config.yaml
hidden_size: 256
num_attention_heads: 4
vocab_size: 1024
hidden_act: "geglu"
init_std_qkv: 0.0811
init_mimetic: 0.5
beta1: 0.9
warmup_steps: 567
train_tokens: 694600000
max_steps: 5300
Each number is 128 + 32 x the weight over the matrix's rms, rounded and kept within 0 to 255. Layers, rows and columns count from 0. Numbers have three digits each.

# layer 4 attention query, 256x256, rms 0.0762, rows 108-255, columns 0-63
193127096154146120122129094158187111145129104146067149092130125116170111081090147154125131170170198121148148132124116178107147181123154154114096135117180130127105082103100081084151167124102147
132082117053145046175122082163108131139111152104127135131060125113116158105171148142171148145131065101161136130166159089210161108104131132144137113143055131136133117146200128112120088098147094
144165094120188113148149157110102122182074129116146112123174093105181133090110165078110126131137199118143133183095132152129114079168125088113082187127186186101107166067114140163152095059110098
111111115223154088176169139100165118124126143133135139090176134096106125135138096123154123128147128048066160137089133134114123127087124144132103150153142091102087089132132082123109102103199100
142077094088169099147176125066078141183162145152109112162050118119108162139175102101118150093102095094129074082116121140097151133120129092079125150140123135088180148155132111138179100100187091
149075063184139148140164096130103159163148149094099142165102123128130154086166105115203173095125157092093169188130135140156129083111126159136154112139071153120103150151130107135163129097090125
147112141170127164122147114112214125130129150088113154072115129121137125149071168152107099189161134145074087143086073103151108072156100094148134099181136166102100163122120116100168117120076196
112068145147115108124140113166179128125056100091103175071153093143141120162088131191091112146137096131132114095122165118137165094148117111123141123106142133123089135115117112076101196100171172
082076111078172126114139144062122151168058111119116146124126143126117068133157166128163097061107112100102146077144176111165097077205107140116165171035136114122125094111127148137151152126094173
136065158113124120158089151094083100141144096124154141191064088143126060116186107125104126141139108129140172122147114152129206109178129129059152170116116111116122097125123154170173156076220115
098148185133146130141109162110147128178114102137164142103146172083142094171129093147157126119166129085089127123151086152171128176125130138100181120094139115137109105119150053121100156155108187
153150161161138144118056099133155063143134137108086210140115149109082081183145098124057137181129114128103122136041093153128151143131181140160145183144116123141170122159143092148122130203134142
106077122110174166150068113130183126120092149095099128112138108073134151174107111152073135169139194146133110123102175144098156120101115104161090145106196113114154149110126117181096117083124148
101141108083143162093197197075139108178119159122172089196176136099117141103132149101082128080121099105106149114144140104137081155176161186102101150155148108154154122124173140158115137107132115
136171174185183134100134152101107116148171159109060129135120104073108143136171130104202156101132116086081138069156130132112176179088140103098175115135073117099158088134198074066140133135149142
160162069151146139160085166129091106123105175168083151159073166180089123125110154070151163184099116101080118120145187141127161145158169090075133154123126086165164137129099117117139143113146091
109151152099094160090102156097099170113155096110186093129116145125132143131114146140069116158089154132095104104114114122109120137142139155141098110133147140130100128109060159084159118105140092
119110123117142145104116127143146123117157177157156124158148135131153143084151203157105062159138114132100160155127143141052092110092137124121101129117087076129181117133170166161096084113092095
105082144135090162155118135096139125113114110164154110145114088153100134155120086167133118125121102096190122097099156107157172157185089167162170216094111147115185135155154163140124167115074162
118056125154095094168156081109163111120086110162140068061138158168187125174096114113113157155158133144122139069134117066167157166116201148102149105091130117108127123170132089114125182148151171
151112175161116128131076156155150217124120138178141121067162118141180161149117128057130138086119139129095165129154129187110150149166131131178167120226122126160176149073090171119127125153149092
123108079106141082110122109071072161156084120104156137165125117119101099125160149101156135125163128109186107163147191071124103072080090131165124105103135143101083045149155125111128089105078088
106140098094104134142139110129151084084139138136080106132107164169147140107147142137076128123089115129137098112119126111079140141163130145127084099125141133163180151129079107190166129114096192
203160154167107123125049199175165199127176153146102108124205097128189121103139086115114154172098151136091186147140089204130112145185141099196173105156129155194153178059142142125110131147161130
155093124180153135106115158194137107139147119141094128047143096129178133115081087105147112157122103127082176200162116155170135129203132100136135146162103084126097122088122108142136141159173097
133130151121171069072150086184124139158093086140109166129104108137155157172109121126131146076128123139128069132133201073136158076087127150083127122068103091114128095182104095106103101112103144
078133113154090103130092146128117120133095109117166139153105113109102113114138142113155146125146075138137084058136176104090091090054135153148094097124135134093181107143145131091065111101121115
090140104122110148152145129094081090125126104106146158148138150131079111086155154129133145125120153103137125107105109079136124122083109119161037150147117099128135111147145130105143129136109189
132143181089100099143137119150077151133119059102147103116173150124066123131125084114142170118144153098136120080131162148113097137135079105141145095079147144109094112118094104098095135115115121
128130114118115118154181117124105085141084133087135176169131076137076117136147125121165112140081125126150096103131158096147115114067165175132056109091172194100109111186135120134172092102121113
092139118137070133148158131118122111127151107143126103140144184183133142104157152161080153125144126080160150145071151175127128187160142103097205151173121183134095162123112150117162102110079114
143143196128110149162125128109177144151159128101157114138219149107102120137127104092163113169064153112150172174107121149109126205152124113128104121131102166115182141129109163167175076147089129
126138128121155140159167163114100137124153150129142177128128101153131146131123149104129115147148137172148130140134142141105124160080125131099116147129151088182179129169116129096145079135107132
170094114121110112141098161123216099182140213131142176120177135155139123123078125093109175111135095144150162166152140167107081134155151143091128101136114134151193176134130115125166081049110134
139115131157126176103119176149182123110174158109164119065157131134153097086110160128094090173129180162128220140077069124124114108152144180143199129117115167168120141048131133167090088128165144
207108100125167102099127076158071144130113107086088109147094196135175127181145085141136086113159185221112110101169128104134112105129101145135074205074090151130062133101142155125108132126132155
129164123124134083126113117121073149097120132085168183152145053094124106085119133171191097132103177195088062146082113174102083138169175114194086099119177149065132131229114100091093106131111118
105134153121173186204156200099152166117152122150129135110110182149133090111136108146138109138179087102143185142143146144135127153129130130070093109179152112140159144116141150124104124094158090
087096137102145089180144151116121159099169180162127129109113067124136168124136127135061176171166071126148150147084124154105119175091126110084176101127088189155105147133156133096179136094111089
076172141114094165116086135057164191123120198097168147153145127077165144119129196092149098133062121087145195187096054158087145126160115132176191102133130167133098153077123162140152106090126087
127120092076098138124101166147116167102146161092111134085118115119103150115111098128127110122105124083081162162106063167099098151126077126093122092173095112141097160104109100138141124100176116
104084174140167116112135163144118094157135086139121094067109178119149109117138119086139168181076065095152186129150105123201141153098085128102151135133101121138100085108195156148187160123092106
113108106153080100165173154141123118090143130173082147044088145154157101122134126115144172088143142137145146104161082200090125199160133113086124123098109126104152108062172150171144157112193132
136153175128039115106108194150117129130175129140129113111154108100084124130159103094094112121116129112129173159117048180111122152122115087134158134128117185157162133086112172144203115148113126
137119081165132141069090104123170166071126066098131148120070146198122112118095124091061122153062104109129079094105156097118137149098170131127175125114092065119144058104177118128106185140174162
098114173128152100138183124138077032135116134107164145134032152141119134141161094094187151067142115126113113126117148138116090104096064110083083106042184070116092110179149110065075119165123134
115131097100109127107188094128046121179053159115110153132198104125120149151165152157146110075140114157168065154119193078130134123139109138134073200103132130097026125165116086060132074161082093
097139122080107175170167153102133151102126069138156092141119138098128104121161169104161160111090137109183159108160155152187125154117109085168102110148111116144135104122069171081110142122091080
094166154131125148125147083119071110184115091082109086216142059097057108108107096131163127155103109144130078133109214099118074108076159132208076145056140106077093122169095139084087106077145171
130094144158077183069105174134126132068096096137120119178151115137149167036125117123121175147080138169061094124113138166152152142196059112093149157150105151143122144108096105145116105151145147
197108077158161101157110125171199086121122155195081109122120136158116124086133071085159144101062139183140105145122192119132085142177223058121185140153072120174082085085137065195181155084116168
112133096111195124123127146135103120137108140142162106137152109148111126139148065156146173062089088020125139120102176079128149087093104108121104137137134089106129136156127128099116111106132145
107114098138121111131066160056134138130139084137106163104126111097105154053116097156152125111078059134139129128066108116114168131137114134135135096167069132126122118139128147166128138125109121
173139067102184132134131062058079109147151101154149170079119149157155099099107082154155121135093125119145140179147151173162135113081137200078146182149131079091186105097133139163125137123120144
149083132136135097113105118120111114151115063147138114124113106086115164116112150178036197123127118106182107110145170116109136104122077128074117102080116105140166101081153122136120157135131136
118165147174142118122058090160123166107148161053118105132136108090079150142185126190193105117096082120167131175129085100038159161160092128116073128146125147141093155121100163135105095144123072
152141122102129198105208102087121148133156170137120114166100146131114098157158121086098111155156169085109082155086120105111145118048114179150137124105148079122127143162142144133128156214119112
147133101179118109130134098155158109106129127071145185150118160113211133071163155124090152113113137158114161104175092103175135110107178090173136107141110085098080134110113155183112131153145155
137162143115166107128095152140100173117126084093152139100156087113111136137171161132080135103129133123095074120081055090062180165101139182123133113104136143160128179188093168132160147205133149
124129103089133174111116095119141095106146147124135204100129114137134099120103186165128162100064141141090141092153149070105102126107150195136059110164135191171079110090149096148116148122150122
177102131096153118154113153163145125105127136129144164167091090170111158151123083106111089180177070146102082146146123125156090137161142136105168100115110064159075120140116123143135136131079069
166099117092103137194147152096151094097166142105164197074146131112141146119099115123149126093187167108098157146100155109115093179163108104150127126140097143143103125126162137135159142169138149
121129146177080166132168127167170139118217119119156190136124111109146056122121140169145157137163128172143105124138147139089142147068150160101106139101115178168069163132094159146160129180119129
098113115116130193113181102139084135108095147152094082123079082142125129101111105103121175097148138041108161112147130167139118105145138110163143076190146083150188151095123154067202153149168190
106041111135171152146082147096144130109150118179092114150070199177039182138124041144093133166089090147103056058114121147115146160081146125121154201055166097157109048110175123186151116156156101
118181173159093129112132163117107133136146153163148150167121061125140080121167105138147157146150111120175111181059168155097095174095110113141178124121138157097087123173098078081111082065097100
069138160110147133109161159162080103159098088136170089179096164049139140125109085144157154107084147128124149204120154176176121118123152109118092146131121143080145085112101200111086140160126093
077117143149115129123079151121143134155118078155097056113136086124091079162131066097154114089084105110190117225147160107120166153100096078085134137118169118130214169052122121118167127149134111
131069129189132157089142114153154104115126132134039147172129158190092099109102151119148143136149149119173151129109149137136154077174121151113129112168069102135107161103176115106147144098147101
115123135148126082146110190074169158121105134119120126109127137099118145125161144106124115125143156115098170150138114096113091165103089130131113131161120143163193158161186109083086137150128066
160153140123107136118117102145041142133147133151150118125133109101111147114121165088102159135133111165161130103135118175096139104211110138172194129160077126117177123085123044080086103148066072
082115141115157130118129121127093103112113118149146128153084076080145116127148142099149189140095110100119117130157212151126117083126082113134131087174085150163115155106158144097127177073121105
108092146126095158141117104191121105095119192141079133129104179079143108116107125149115123163142123181152074164163142120087120131129129159128096064135157161143147112112095105138121147147098170
076094112132139083131121097098146108112089122111144122100150126175152135117118163160075154151100154106072128140102161162048137151081163064137116155228093123123129145115127104076161163158158191
131202133099159154117102116130132159070176122104100080078128195193151143089081078096083136109130084110124144158093141163161125171160155144109123086165160120124119118104100140168101124130092144
131117101145201199109108143101135092074157161107124164094140170198151106113120080174125133142189140194173129100165106161139140145111130099127169134166146147138194117108145117169090106123165117
126080184113147089158117092073165128142131170164126121164139094129077114137149133082132152132073175119171111193155111143117152157138140095132069145144131148130184126077187071143118128121072114
164152149104143067104067131120122093133161142114157118169131146137129139085157084167119127125112128108132136143113161220161128069158095096074100126210093109189158180186131177140132163080051147
153156137093105091207074122113051123123063152097158153070155140134170104133167185162179092106105148117159155147191160120161071116171089073158120112112143135141074103125104085105070110074112149
041133077160170141164166161096176092182136090121168117137120126115187082134143142110145136098184097117139108115119130128119154135130103112113090115121135163171134144134121139098086137115160114
119187153135130120165126090149149112154147147140174129175181129126079128134136099152157141127110168136137166152129139093112171124038134130187124064180137149131117089107124154135123092191142092
153129124119162178152096101126116087167136142150156170160076172153174148083136120155146091121113099099112117106059174158118132133158124141126087086112150104113153098143126139149125117119187171
139147191097104111159099138097160122188123120114124125176082136100106138089222110120107095149185133079134085102109108152163120050151131135091157134115117116145130177165178129118179124114148140
165138180097109106084104105160169108159096122113111132117110086112116190109117171164102143134144173137133098141079139154113147134123145133114097134090154118112147177179116071133145120101073125
112168194100116154181098181084113207120177174162200070093188096126146105134117138092134082136125131131086159178132115146132129140133125120186161140192098126171159080148154130130066175108117122
104105128130161109126139145138066138110116083097172127121111089089116107161119150162139147162101167121119174117136155120102138103128081176126149135132149134072122118152144151063144074082088079
111119109145125115106199061170097055155054095130086168135045129083125119133120117219135199098078120110122126082127115071094140112069131128078114085046090091122134133120086117130133073142098133
147157134149125120099149198132181148133143200167074090102141126150165137142097086094106177111106081126124152165142094141122126141168174084126127164115094136153178146172141144171168171154134119
091171185116165098130112124089065086166078111137186129137115101150121166152112150162119136107153159147125061072077204112164121088074110155151110142099144137084110133154164095081050160099095113
085119097117152118126190115134075058153114080084132165208081139162134113134145166139113143153097149142129101129108049140125130113114109113088123143048175080147122166110157167158109134177150187
154120103121123145113118112131125055116137138098098086120079141109109119108154160158141127165098050162155103195112119156170166096118150090094143121132075143151134125108071110155153132120153139
178113096086076102136111207154135180113164147153165137087201150141164151099132100107110132124108082109064157150143089131167068181140113112160168140178147153120141115103116107142117190137143138
127098108136129128096186108122086044142051098127172166173106113081114094121131151157142096186171103066058099136107156166122182105115065138141077155048137135039106133171065091125105157121126139
097163128129141157175124130123149059124119147109094137118135122145140102095128085181178141122110100181150106152093089151153159184108155045108108124087115096072091139112119120139173109113089166
095194141085135126116101124096136124109122173156057109126140135139139137104168121194121141169158091135100142178142076123133137159168120112096137108137104155121163177065105160122157092157132088
133155187102147165190095098169182188121185147174119120154117153112128121135096107084123142115115105139084158124181148137176156160213113111123155115169147142158103167072138185099135102151130156
161119137098094107093114103191099161105100104136164138099190167120137166159146167110143100144108116182116113087124135166110105151094116149172083096164143142148141103204137092075100175128133113
141154113132182122065151053109108082154119121099181170176117078111146110110130093072099117149184131129155101078127188089143140057129123135170106195096111128062074123172176111102123148154119137
114092146134128113150124143137172150087185155124132097087144108114154154135165120176080114163099096082110134130145093150113102184110180087091164147145139180173172150077136174157146118129187170
149097125142097100101122167148149123176098072140104103164145120081146155155101121085094154112146188129139134103131125125161113063136151128185092188093175045133129102189131103129131213190137097
119168127088135131101121142153122152076151120195092106141117085111152145095115126155185144115123071177143148144123035145174167152152122104099152110133085118159092164108123172181098155093148128
151140101097094097107122192117149189123131116169110114128166087174126123163161145110064116097091152113122158131153147125094167169184138126120133123199185112116189162131113174168103164118142187
080117169079120131168143147139127192118131135128067158105159114174110113088116149138214148132143114109088148178051070104126104152130112074094151048159136151169149126149109147132175128100137137
151110083108084173152064186117169141102160192145188065107153139111125158113131159130112129130117188122089132084100101157126090169164060114136145129141100156147146110058096144104150089101129138
151116087161121057116178086105073083160112157105136159175115080122139128130143131085119101194090120064140132072143168154140121100114184124157101147074158163074090113170165142132130129108148135
083061104141193109178125141086119147140147155167093168122135029193120126130093090114102117141119048129137190115113071165104197115145123088091184158113114131172175152055198191151117130133181090
081153184108164153184076113139170167108153112092113101075173140133125140068178076149106111124159125186139131153145119085154101073158116116068141123110120146118121149107110105178189105150160101
146139086095084155162102200096116178117197153156120110141094118151163116117147125127119188115152077097155176157168074098195131122106134142131157095201121142180127127079144135167164146068147124
117135136156138147139145057151151164153162072072142167119070126122151109160105105102097105105086198091172078090195205083163132138085130165131128126106137118116116150132108141094106079131141165
146137149164153138106175116130080073164102139117155178166097102078197138131140107145165149146123118120157121090109146074123111101090157134154094136123161120123081154151140088074129114183148162
128100138101141154133094124082176164162126166113146150096071181104138165149187088172169100140090135171100140229176127115091116135186063163107116120162093108176115145126148135126179146086132157
128161140167190093147160113137061122135073137136121134161164110172159125125131088102103071127132129136111074110114133094153140109070185108113097140091122088066083102170138158114083097157104125
080147119094060140141101124123137157068120114160131093119153177131118155082179153143124130164109103120146142145165068140178122147126093125140127105119094083096125110151157075148162132076087121
131175108093111193125054151121134113035132096122159106074220137151130123130109089116149146100060153092079218143158045189182146117163093064035171080160083141137152124071091107169164096085110188
132093125088143116071114116105113103115131082109159106069147075126156098146125134105133154154128100105154126119153125091134091117147091132161162172134114177128135116129124178137139141163174048
161132107114122157128163136150104087131140092121128153147177102062078142124142146115164127113147119141082110107082161122107116111123043115141168145157135210102151115123100118134108071159147166
125110087164143119168099120104109162106099103110111174096074147134165143161103134186133121132080116168107148132089091151151109160205117117122155163097105087148171128133080125147120107140181101
119126165104080161187117138135099115117162165158077122077152148137104168067100133158187118108156098170132120147085108113157121181110167098093113070161038156144138106063115158158142102131106148
095121070101179141141179103113086130165178122102160154168132105137149123116141104134158121109116121136101093110178137143132090053083112111100082143086146102066134145101102138097076118154187137
105111125160156108103165122164192170129137129062184161107131056117124197124094161168142116161135149168106167156165146143092145167170113202123140139163129126094131197146133116144089139123171172
099122116139123124118113116113153144171111211155136159143104039079144116159176088087089192144167154066132116076159149109128156147126110109126149121117156186092170110090131160167144086126160114
147197115095078114159105098173115125110133087107138105169109118076159126148158100103153129107119092116074121149173142145099152133159047141131152126079130178128135129120152135147138107105205164
153107134113118147094159104084137142141127149092126131115155124121115159084179131117069086147145150099175147190187183172108189122126081150123094078131149120110136122116167120147133081132167135
140092120156162149121119109168112090111135124055137146200102028096179079107145164117153106139150045098108145142115128127148154137112134192175127112177137133124136126119177182168167181093148171
147137138145094045106101103108148092127143033190136150118160191133105167161133109152104175175117186150134146148160062099139136147165095106149139104176128101126129143139138119136111189121067165
155142164056110130154107097116092171116127056089082172112113147114108055137125134164082149122133078169128127154088096141152116175130145141154141125110120135179124096109139152102191125105127144
136059114149107118054127128070087146126083126179061160145039193200122142157086139134113162167126107142180144094152160150156142163118174169156179128102106135156081087164161151162140195131195143
132128142107057114113131168124140151143119113164082129103122132135092128117168138118131128117120172116116088079149086083184094140103135156151155106127172091142123074137103092095138156118166096
081191122093085092102141088087068164074104081205147101135164150115114093114145115148147141088132118157134122125114140096155165152067107098117119101142075123133117172135133114145051095110181079
071115131160097161199106142130123116122093117132094105107146124202131144116167068143127085084133114122167143154101108172149125136143124149098073094095125088131169125084113144139130146098125125
127110159133134132088085083136110119141111107131146137153104119123165150142120119078121163110106151110125155163147105111086151109153133169187119124137079097174116101163087090129163126113096157
121093116141186179109103155094137176166120140100166123080159122125135093133079144124175119151120088149125152072186118161123111168179095084116150122086161093115157150141127133072116129115098163
149155123121150145124086110125158106197094117114148179127097089093094106136126169110139090148145102220091166165128125144083187144146109145128118185145104141147139133074146144186142118142064140
076119131122147121164166115118122114169096124120098127101132155145084076153143094105099184108096114155159089113091100204125101096123198128112131084164147107151101138088138115125140220202142134
170067113111083138137092124106130174056120065151152126096125185138072167130173111072110183115104135116063128113170138091146139157128139104036148142128067164119159131154133103131106130067123159
117136093162134150155121166149144112127139104141121116109128121110105177176130132117128116155172168106163093136072141154112128162072132181168145144078103137077153084120129135122102139180102131
109092062082089158143082139133126149132131138113128129151113146126060107131089141090103131117115133180136105067082119147112106135112093147095133141111121132105103133124141139103175075122142174
168112107153155111109096178127098159127144146128116101149130148118139120141140122104126096137106145144131099097099131137121119159196073149114208129144165146115183129139157141214079147077113158
120134132177094089182083129106107124145101173142156152104121115089111124148117082064174143146142131109115077121104098113097116174141126097086141198147128139153194152167133150100144143119126101
143182136150122111133116119101147178068182109111170145133141162164140122163106100192054111133186097075099169162139135142161136148120120164130063206172140155128120150119138093128103073125074132
080145111136096119134105110114216130129153122107105105123118119183118122083177114126187136107085098079142171146078134146136089159083112117133145114173119082147158097088129109079079135090094102
115163087193114109127170126135118127112148114106144174129088090099169114169040073159147122188127110166155123118108112109122126099104187146112152161096133067145101115162099059131126133100139149
142168108117083114115150097101106102109113199113176133079173161110118109136110133098163126128090131134080144107096094137155068102087077091131159137143142162131105127102082151133130152174111148
112160072100128140086158164178121138102112050129118089148086156180100169153111133137109146102120131113094088141134139139127098146135101114097169100095143081116116121180113167100130155133083138
126192128138136092121075110103188033109091160125069084095136163147125160129189134150128145186053125123125090141150116152112173123118176167130109107169111129117140150135116126182085138139157107
117064152111155053137106194115091102196108162150116135093097099079150115112045132111100148141105064134143110101152108083190151127180122129130161187085159148127142145071162095172111141171127090
131099138126087137122152137068099105166146058117140077192175159156146074117068147186090126083080121091107110150116142150176109121206133124126080090116115078134128145106159193129112153146126113
126177192168056115163149096126153141099074141130106078116181146098078105101139153106146164142095133177119135132136107140187102150138187087148128097159107110170088130174091075123117130146067099